{"norm_eps": 1e-05, "positions": "learned", "attn_scale": 0.102, "parallel_block": false, "init_std_o": 0.00547, "init_std_up": 0.0268, "weight_decay": 0.15, "lr_head": 0.00561, "max_grad_norm": 0.5, "decay_fraction": 0.573, "decay_shape": "pow", "train_tokens": 159700000, "dataset": "wikipedia_en"}
Each number is 50 + 12 x the weight over its row's rms, rounded and kept within 0 to 99. Layers, rows and columns count from 0. The size before them is the row's rms in percent of the matrix's.

# down: layer 8 MLP down (transposed), 960x192, rms 0.0786, rows 591-637, columns 32-63
# up: layer 8 MLP up, 960x192, rms 0.0856, rows 592-637, columns 32-63
down591 092:32 41 38 53 37 79 62 37 49 62 65 57 46 50 27 58 36 38 46 62 71 43 41 71 53 67 39 59 55 33 72 50
up592 101:49 62 51 39 47 37 28 65 75 57 77 57 45 67 51 53 30 32 51 55 46 50 73 60 47 38 59 54 66 34 67 54
down592 100:53 50 29 44 47 65 75 27 60 43 32 44 59 60 52 57 71 53 50 37 46 56 42 59 46 62 34 81 39 63 41 52
up593 094:50 33 47 43 21 34 48 49 63 63 24 52 61 48 28 43 45 41 50 46 51 53 63 60 62 42 63 73 36 57 54 47
down593 093:32 52 36 48 41 63 70 46 50 44 73 33 60 43 53 29 60 56 64 54 86 31 50 49 56 49 51 20 55 57 39 69
up594 111:48 50 58 56 53 26 59 43 68 59 54 51 58 77 47 55 53 61 15 42 55 49 52 57 66 46 50 56 37 74 60 37
down594 118:57 55 43 53 45 52 30 62 31 24 42 35 50 30 36 63 59 57 63 80 52 55 48 41 75 54 39 37 42 36 54 60
up595 099:73 47 48 49 29 60 52 41 30 49 46 54 58 49 26 47 47 31 46 52 57 54 69 38 54 53 56 33 63 61 62 47
down595 095:24 61 33 75 46 45 49 66 54 50 60 47 31 51 45 27 48 68 58 52 58 54 37 45 39 25 41 47 59 36 50 41
up596 094:50 53 60 36 42 53 64 57 72 53 30 49 52 45 75 47 71 25 34 26 40 46 52 50 42 57 46 46 45 53 50 43
down596 093:52 44 46 49 55 44 48 43 39 52 64 56 50 48 46 38 48 66 56 60 46 64 61 38 65 43 46 36 62 59 51 65
up597 094:34 72 64 51 45 58 31 61 49 59 43 37 44 52 26 57 40 69 44 57 57 54 45 45 50 76 68 53 35 43 63 50
down597 094:45 25 44 44 56 46 41 44 54 52 47 49 57 43 55 69 45 58 42 37 51 49 47 50 43 50 24 59 57 42 49 53
up598 104:49 43 58 63 47 32 63 47 37 40 44 55 43 57 60 68 37 56 41 41 80 43 26 42 47 45 53 55 31 50 62 60
down598 100:58 53 47 47 63 45 62 50 47 49 49 46 37 37 43 72 66 29 43 46 46 43 14 61 56 32 62 49 31 50 56 69
up599 086:48 44 51 32 31 43 43 36 56 38 49 41 28 43 56 55 54 58 28 39 56 61 52 48 32 44 55 43 58 50 36 48
down599 089:30 58 64 51 46 48 57 46 45 75 44 57 70 43 50 57 53 44 83 48 42 48 52 38 56 53 61 58 44 50 61 55
up600 102:66 32 50 45 28 46 53 42 30 66 46 51 46 61 47 60 56 47 52 39 43 50 37 59 40 47 61 66 46 45 59 34
down600 102:56 45 49 55 55 52 48 61 43 33 30 65 42 52 47 60 38 37 67 52 39 38 44 34 41 76 57 40 50 42 57 79
up601 101:55 52 51 44 36 47 60 64 42 57 29 44 37 60 56 67 52 69 49 64 52 41 47 46 45 49 54 47 54 45 40 42
down601 104:52 39 31 43 49 51 65 40 31 34 55 42 74 52 39 74 45 52 57 34 49 52 58 58 49 79 42 47 61 45 71 63
up602 107:35 44 31 32 50 44 62 36 58 45 67 43 52 56 40 73 36 66 24 54 38 41 56 45 48 33 30 69 42 68 71 63
down602 106:63 54 38 55 42 43 36 47 54 26 51 54 28 49 40 64 56 49 56 54 50 44 55 44 58 50 59 60 36 53 44 37
up603 110:67 44 44 48 40 62 54 48 57 70 80 43 56 58 37 46 43 47 36 44 53 44 43 69 48 51 63 76 62 54 79 67
down603 111:54 38 55 33 28 47 50 39 49 40 35 63 53 48 60 32 43 63 43 76 45 68 62 42 29 57 64 46 43 40 56 46
up604 107:35 53 38 43 34 55 82 31 54 68 32 43 55 51 52 49 66 54 64 56 57 44 39 47 44 59 70 54 40 55 55 73
down604 104:45 55 53 53 39 43 41 39 45 26 54 50 50 42 37 43 38 49 83 59 68 32 46 28 53 60 56 37 38 55 65 66
up605 104:29 44 59 59 36 62 62 54 64 46 52 58 39 41 57 58 47 55 54 46 64 28 63 59 69 55 38 46 84 41 52 50
down605 094:24 66 53 55 49 43 63 36 47 33 64 51 44 58 63 71 43 52 33 41 58 84 58 67 39 43 29 47 47 61 50 16
up606 097:44 60 37 56 43 57 52 50 48 23 52 45 41 29 49 60 58 76 90 57 59 47 40 31 75 59 41 71 78 64 69 43
down606 096:57 51 54 34 43 64 19 41 66 36 36 50 59 62 64 47 31 29 39 61 33 59 41 53 54 38 49 52 60 63 38 49
up607 102:49 41 30 23 40 42 45 59 50 52 42 55 56 52 44 53 27 44 63 47 49 47 63 41 48 55 68 54 60 54 56 44
down607 099:46 29 45 66 68 46 66 51 63 51 72 36 59 31 59 45 60 60 59 54 59 59 59 68 29 54 29 74 60 56 65 39
up608 093:71 50 31 60 48 57 54 57 44 46 59 66 59 37 49 59 44 56 47 49 50 32 70 34 50 48 27 71 43 51 45 38
down608 096:82 62 43 36 52 45 52 49 48 37 52 46 53 55 44 77 51 51 60 67 56 53 41 73 40 19 44 37 62 33 41 34
up609 101:61 53 53 35 40 46 51 63 49 25 48 53 51 71 49 73 36 59 47 66 53 48 31 45 54 53 30 59 68 48 67 74
down609 102:61 54 35 61 43 36 31 41 74 47 49 40 52 33 47 60 75 37 55 57 56 48 52 53 49 24 52 40 42 45 61 47
up610 107:52 54 47 32 63 51 53 50 49 39 55 44 59 42 49 55 29 57 50 56 76 69 61 43 50 46 31 58 56 56 53 65
down610 108:76 50 53 69 29 60 46 38 55 52 52 49 41 54 44 91 57 58 30 49 30 79 54 41 31 52 28 35 40 59 48 43
up611 096:54 30 53 45 39 61 63 48 32 49 62 76 45 36 77 43 29 69 40 50 51 67 43 68 56 52 55 35 53 51 39 47
down611 096:54 73 62 33 65 46 44 43 48 46 62 54 47 47 73 42 48 44 66 22 57 53 67 52 45 50 49 37 40 49 56 51
up612 102:57 64 76 45 43 51 42 56 75 40 57 49 65 46 58 48 25 45 43 52 34 52 74 27 62 46 59 47 60 55 70 38
down612 105:53 44 40 49 39 23 54 44 38 71 66 84 34 71 41 55 43 37 64 41 56 51 58 58 55 66 42 51 34 41 38 38
up613 094:51 57 33 32 32 37 80 41 56 54 79 46 47 72 74 52 52 60 64 43 48 45 37 58 31 59 53 54 43 60 36 42
down613 093:62 67 43 73 43 54 21 63 55 55 35 35 51 47 38 51 42 32 66 63 48 37 62 45 44 39 51 44 75 56 27 70
up614 109:59 51 59 37 57 36 57 42 52 30 33 67 60 46 57 59 37 38 69 48 79 31 57 68 38 55 74 58 46 53 40 46
down614 111:50 40 37 63 69 39 40 51 39 39 36 59 37 62 38 68 56 53 54 59 57 44 44 51 51 35 44 47 21 41 47 32
up615 111:32 56 48 31 29 67 46 48 49 66 57 29 36 43 38 53 26 80 49 52 80 54 60 70 39 52 45 45 75 48 54 54
down615 115:63 72 32 48 39 53 59 67 41 55 36 26 36 49 53 61 58 51 48 39 51 63 60 28 64 52 54 48 55 49 39 42
up616 105:63 58 55 37 40 37 57 78 32 63 38 53 39 69 41 70 42 45 47 51 66 52 48 47 47 53 48 43 74 54 67 44
down616 104:36 62 44 50 60 46 39 20 42 44 55 56 65 52 52 34 65 35 59 47 24 52 36 63 58 61 54 64 52 49 46 49
up617 096:33 57 48 30 11 45 68 53 45 41 35 40 48 58 51 56 55 59 80 40 44 50 58 71 57 51 53 37 37 78 55 18
down617 100:45 32 49 57 67 40 32 54 43 41 66 27 50 50 47 40 50 43 43 43 52 63 54 51 74 56 51 65 40 75 52 59
up618 096:33 60 30 49 62 44 73 43 69 56 44 33 55 33 45 53 52 57 57 50 56 32 69 35 53 40 57 44 61 68 37 38
down618 093:67 45 55 54 52 57 32 65 57 52 62 42 63 45 52 11 56 43 51 28 36 38 48 52 60 57 64 59 61 58 53 62
up619 108:43 48 54 45 58 52 61 69 45 41 36 42 44 46 54 53 75 34 52 34 56 24 52 59 66 60 40 63 48 65 75 41
down619 106:42 42 67 49 48 44 65 70 59 59 57 43 73 63 35 49 67 31 47 53 40 45 62 49 46 43 42 55 55 39 17 42
up620 096:34 47 43 46 51 51 59 32 52 29 30 70 42 28 36 56 34 42 45 52 51 60 47 67 47 46 50 49 66 39 59 54
down620 096:45 21 71 56 30 51 32 45 70 44 83 37 46 56 38 46 37 58 54 44 55 36 58 44 27 61 60 42 57 69 42 59
up621 103:50 13 45 51 56 44 34 46 43 45 33 53 42 56 63 60 68 34 42 48 73 30 49 52 53 38 43 60 42 58 56 59
down621 103:46 45 53 63 65 52 61 49 34 57 64 62 66 46 45 41 45 65 49 45 52 96 45 42 65 72 55 59 52 52 34 58
up622 102:48 38 44 52 55 46 54 55 77 48 43 44 54 51 61 56 78 57 38 47 50 48 68 45 39 49 31 54 71 45 45 55
down622 106:54 46 49 43 42 35 30 38 39 45 55 42 39 69 63 67 36 61 59 40 72 57 54 40 49 65 53 57 42 75 54 71
up623 096:76 29 49 34 58 52 43 43 57 68 72 62 45 57 26 48 27 55 34 77 62 50 62 57 61 48 54 59 55 60 68 70
down623 094:67 64 76 55 44 32 53 68 53 35 52 52 61 51 53 33 51 46 47 32 49 56 37 51 56 74 45 40 54 52 48 32
up624 090:56 48 21 38 54 37 61 64 52 44 50 52 62 41 48 62 59 65 63 59 64 62 53 44 61 27 69 45 43 56 52 38
down624 090:48 31 52 64 47 62 45 63 48 49 42 50 66 45 50 28 48 31 49 42 51 43 64 57 54 48 43 57 29 50 42 42
up625 090:49 34 36 41 64 51 58 34 81 60 54 63 55 51 67 45 47 58 58 18 61 59 68 69 60 51 45 40 41 59 39 36
down625 092:47 37 49 69 26 38 56 63 46 48 38 34 55 53 31 34 57 53 56 51 62 50 58 30 46 55 57 48 58 64 51 65
up626 107:51 65 56 33 57 67 59 41 48 41 40 39 60 68 25 66 53 61 62 28 57 42 49 58 54 41 41 53 75 44 56 57
down626 107:47 27 66 29 48 39 67 56 46 27 47 58 47 37 47 79 41 51 59 53 70 46 58 64 45 38 49 49 75 51 56 42
up627 106:48 37 40 34 50 60 46 75 48 63 42 47 40 20 56 57 47 59 44 31 53 34 41 39 42 48 57 49 51 53 59 52
down627 118:53 51 72 49 53 52 48 53 42 36 45 38 49 67 67 60 30 74 53 66 41 71 65 48 59 67 31 24 63 50 63 66
up628 099:48 60 37 54 55 46 65 43 35 62 65 50 48 53 57 55 42 86 57 62 54 58 57 57 58 26 67 69 57 43 62 44
down628 097:37 32 58 22 62 29 51 54 25 39 33 43 55 61 70 73 31 48 51 48 42 31 49 53 55 57 51 37 72 72 42 45
up629 081:48 40 42 66 44 34 51 38 34 50 55 38 51 34 46 62 27 61 50 65 57 59 42 19 43 35 56 66 56 41 42 46
down629 083:55 45 59 48 58 70 34 53 57 65 41 54 41 45 44 55 55 38 59 57 49 59 45 74 54 40 54 41 56 64 60 46
up630 103:27 33 54 53 54 53 44 41 63 51 47 38 49 45 60 44 44 36 44 48 48 49 64 51 61 45 73 47 61 46 51 41
down630 100:47 45 50 37 43 64 59 46 68 49 55 46 64 54 57 23 57 69 53 49 54 73 33 35 39 38 58 41 53 57 62 75
up631 104:63 28 63 28 45 62 50 51 43 64 60 57 63 46 59 43 44 67 58 54 35 37 57 55 46 62 55 69 49 72 59 54
down631 106:30 48 38 51 64 41 59 50 58 49 34 51 43 19 36 34 64 33 59 52 67 56 58 50 63 30 50 32 42 53 53 42
up632 094:63 53 27 54 72 66 56 68 43 51 58 58 49 34 45 56 42 48 48 52 75 72 53 55 52 54 49 61 70 51 56 61
down632 090:49 59 67 51 38 37 43 39 63 49 61 66 47 34 71 31 56 44 58 49 27 41 29 50 62 59 55 66 76 79 51 51
up633 117:50 56 70 41 53 52 45 20 36 71 50 35 37 58 52 49 59 56 46 35 41 57 38 53 44 52 56 46 68 44 71 58
down633 113:29 42 64 36 48 40 44 46 38 57 36 46 44 46 50 24 58 58 46 70 47 48 50 32 26 60 37 57 49 56 32 58
up634 102:38 38 79 46 53 62 71 59 56 52 61 37 34 62 72 58 45 52 70 40 63 25 31 66 74 42 42 57 54 50 72 44
down634 099:43 52 46 34 47 34 47 38 59 53 20 34 66 31 54 51 51 50 61 61 76 62 55 54 54 46 49 60 44 67 36 54
up635 099:62 65 45 58 51 53 43 35 65 56 45 46 42 50 67 66 44 64 36 41 68 68 55 50 46 54 49 59 49 50 36 49
down635 096:61 52 64 27 45 58 32 64 33 42 37 52 37 53 68 78 52 35 55 38 58 47 48 38 54 45 53 34 62 59 50 48
up636 110:47 33 60 54 62 49 62 40 89 65 64 49 50 54 40 49 44 47 58 49 35 41 64 37 48 47 48 61 57 49 55 62
down636 112:67 66 36 56 54 39 58 49 39 64 40 22 50 54 52 48 50 43 58 56 74 58 32 52 67 54 72 45 67 53 36 29
up637 090:39 21 61 56 50 52 58 35 45 74 59 66 35 19 45 52 41 74 58 46 41 59 50 29 67 59 40 65 46 63 26 45
down637 089:57 79 43 49 59 53 52 71 40 28 47 50 45 63 69 53 46 47 45 57 49 33 59 66 45 47 53 48 60 54 46 55